Part of a small language model's weights.
Size: 14 layers, 4 heads of 64 (1 for keys and values), MLP 1024 GELU, vocabulary 5620, 11.1M parameters.
Architecture: rotary positions, tied embeddings, attention and MLP in parallel.
Training: 808M tokens, 6165 steps.
Each number is 50 + 12 x the weight over its row's rms, rounded and kept within 0 to 99. Layers, rows and columns count from 0. The size before them is the row's rms in percent of the matrix's.

# layer 6 MLP up, 1024x256, rms 0.114, rows 992-997, columns 0-127
103:44 44 49 49 31 54 50 57 66 46 64 65 44 55 49 34 64 42 50 41 52 57 45 44 58 57 47 42 41 77 47 42 49 57 37 70 84 49 65 42 61 51 68 49 51 59 38 35 74 33 51 39 56 30 41 38 64 58 44 57 52 57 57 67 43 66 43 39 40 32 61 36 50 32 34 60 25 70 55 63 56 52 42 50 57 31 43 50 78 45 66 57 43 44 61 46 34 42 30 41 46 37 65 56 43 50 53 59 66 33 36 37 44 68 65 50 69 54 44 39 35 42 60 45 44 54 53 49
095:47 51 26 44 51 31 56 40 28 58 41 69 34 69 60 47 51 48 65 52 48 40 53 59 59 57 46 51 57 43 43 37 68 57 61 27 49 67 32 64 65 56 41 67 46 61 48 81 50 44 36 63 52 51 34 44 39 55 38 49 64 36 50 72 71 43 63 61 30 43 37 52 63 51 36 64 46 67 30 42 71 56 82 50 41 44 45 51 35 60 25 48 58 42 33 54 39 64 56 70 51 32 35 50 63 28 33 39 59 40 56 41 44 57 28 62 54 50 66 71 45 46 45 52 63 44 39 35
109:83 18 32 50 57 48 51 50 42 45 61 56 57 51 70 52 49 41 42 43 48 63 73 60 30 53 64 55 26 46 59 33 68 39 31 58 55 37 52 40 43 64 66 58 51 64 45 53 54 51 34 37 46 42 32 50 76 36 56 69 40 50 49 19 25 46 43 08 48 48 69 61 56 34 46 52 60 62 58 52 48 72 47 39 66 44 44 48 32 52 39 21 44 51 39 54 59 64 42 53 58 52 61 57 41 42 55 59 36 31 48 59 50 52 44 34 54 41 59 48 47 49 73 45 64 64 46 83
097:67 40 43 48 33 58 68 50 43 60 43 43 50 58 65 16 53 57 35 26 62 51 53 34 38 47 61 56 36 58 34 54 33 58 56 51 31 53 55 54 63 59 69 61 56 62 51 36 50 53 50 63 60 42 41 46 59 36 58 23 60 72 29 62 63 60 45 32 57 40 42 51 53 26 44 55 31 29 37 58 59 42 47 60 25 42 73 53 52 51 43 38 55 63 49 59 51 55 49 50 34 60 55 72 50 64 56 56 55 53 33 35 47 44 64 55 42 57 78 62 63 55 61 56 46 42 46 46
104:25 42 54 53 39 39 36 34 60 52 35 54 63 72 49 50 29 62 51 59 68 58 63 64 50 37 74 30 51 36 51 64 20 72 24 34 51 55 49 48 43 49 57 43 41 38 52 34 44 35 65 47 25 45 39 51 65 46 41 43 48 42 47 43 50 55 37 39 61 46 16 41 47 46 34 51 69 59 39 62 42 52 66 58 47 49 47 46 55 54 34 33 47 51 75 38 60 52 45 32 57 58 55 55 72 41 60 58 51 73 35 35 68 47 25 44 47 33 41 51 51 44 45 51 45 37 24 43
095:42 61 78 31 59 54 75 57 67 56 41 65 40 70 46 39 38 46 26 62 53 70 69 72 37 64 59 54 42 54 34 66 33 40 45 68 50 38 70 29 59 46 58 55 53 50 37 57 53 42 60 45 56 46 31 43 54 51 47 77 47 62 36 37 60 57 47 59 45 56 44 53 42 54 41 51 53 50 57 70 42 61 59 38 47 40 58 42 68 49 58 66 60 43 33 72 50 52 43 50 36 43 66 54 66 63 35 41 52 52 44 48 38 52 47 17 30 60 42 37 64 57 67 64 47 56 69 36
# layer 6 MLP down (transposed), 1024x256, rms 0.0281, rows 992-996, columns 0-127
101:47 57 39 76 71 77 38 52 23 44 50 36 54 44 63 57 54 64 31 56 56 59 55 56 44 64 47 66 62 20 59 46 32 49 45 35 31 43 24 56 30 36 45 65 60 50 55 43 50 65 59 60 40 52 61 65 49 59 70 48 41 58 51 37 26 49 65 61 56 63 33 72 53 48 66 52 54 60 41 49 26 59 51 70 60 61 37 28 37 33 70 47 68 40 61 53 59 73 59 55 47 43 42 42 51 33 54 44 38 67 51 51 40 39 41 50 27 55 50 59 57 48 44 56 47 50 57 57
095:30 38 60 54 40 48 58 78 54 58 35 54 60 48 50 49 48 59 36 49 50 52 51 49 36 45 51 46 48 54 22 54 52 42 43 59 61 49 59 34 70 39 41 47 55 41 55 23 48 36 63 76 71 37 65 39 41 47 26 64 42 64 45 46 39 62 22 41 69 25 56 34 43 42 67 37 74 44 59 52 30 56 31 73 70 37 56 43 61 50 53 47 54 54 42 40 49 53 32 27 37 39 47 53 49 62 57 50 32 47 63 62 78 42 61 48 50 50 38 42 60 51 66 43 47 25 45 54
100:20 51 55 30 37 45 38 38 47 52 42 57 29 50 30 64 53 39 49 68 42 43 42 43 46 59 54 65 53 40 39 70 34 59 38 56 49 54 48 41 41 44 67 61 54 49 50 68 65 32 53 51 55 54 50 46 43 60 48 48 48 47 65 74 63 67 51 73 58 41 46 62 64 45 70 58 30 38 40 38 51 35 40 46 32 51 56 41 58 49 60 83 67 46 57 39 42 41 61 55 71 59 44 50 56 34 46 46 47 70 53 45 68 52 43 53 61 38 52 52 55 39 49 57 34 34 44 37
096:41 67 48 48 46 48 54 45 49 50 86 51 49 49 58 59 52 65 83 59 53 56 47 73 41 38 26 40 78 40 58 39 49 34 47 42 69 47 33 36 47 56 43 44 52 68 46 64 57 57 43 51 50 51 55 21 70 65 46 65 55 35 69 42 36 41 68 49 40 57 60 56 43 57 62 50 47 44 54 47 50 43 61 51 57 61 64 57 68 41 56 37 50 42 54 29 72 38 53 48 68 29 40 43 45 42 43 54 56 44 66 77 26 47 44 35 56 33 30 50 39 30 47 47 46 49 50 38
107:62 49 45 50 67 51 54 72 55 56 63 44 24 38 47 39 59 57 57 32 27 45 28 30 54 58 45 56 59 69 53 51 64 29 67 56 49 34 43 50 52 40 59 67 49 58 55 60 40 74 55 46 58 64 67 60 42 54 56 59 67 56 48 33 55 69 44 54 40 63 82 49 66 51 53 53 17 48 73 28 51 53 42 33 51 62 47 49 42 41 45 60 57 53 35 57 49 62 63 50 29 63 50 36 41 58 49 45 55 35 57 52 25 43 56 41 65 62 61 62 44 55 57 39 60 48 76 42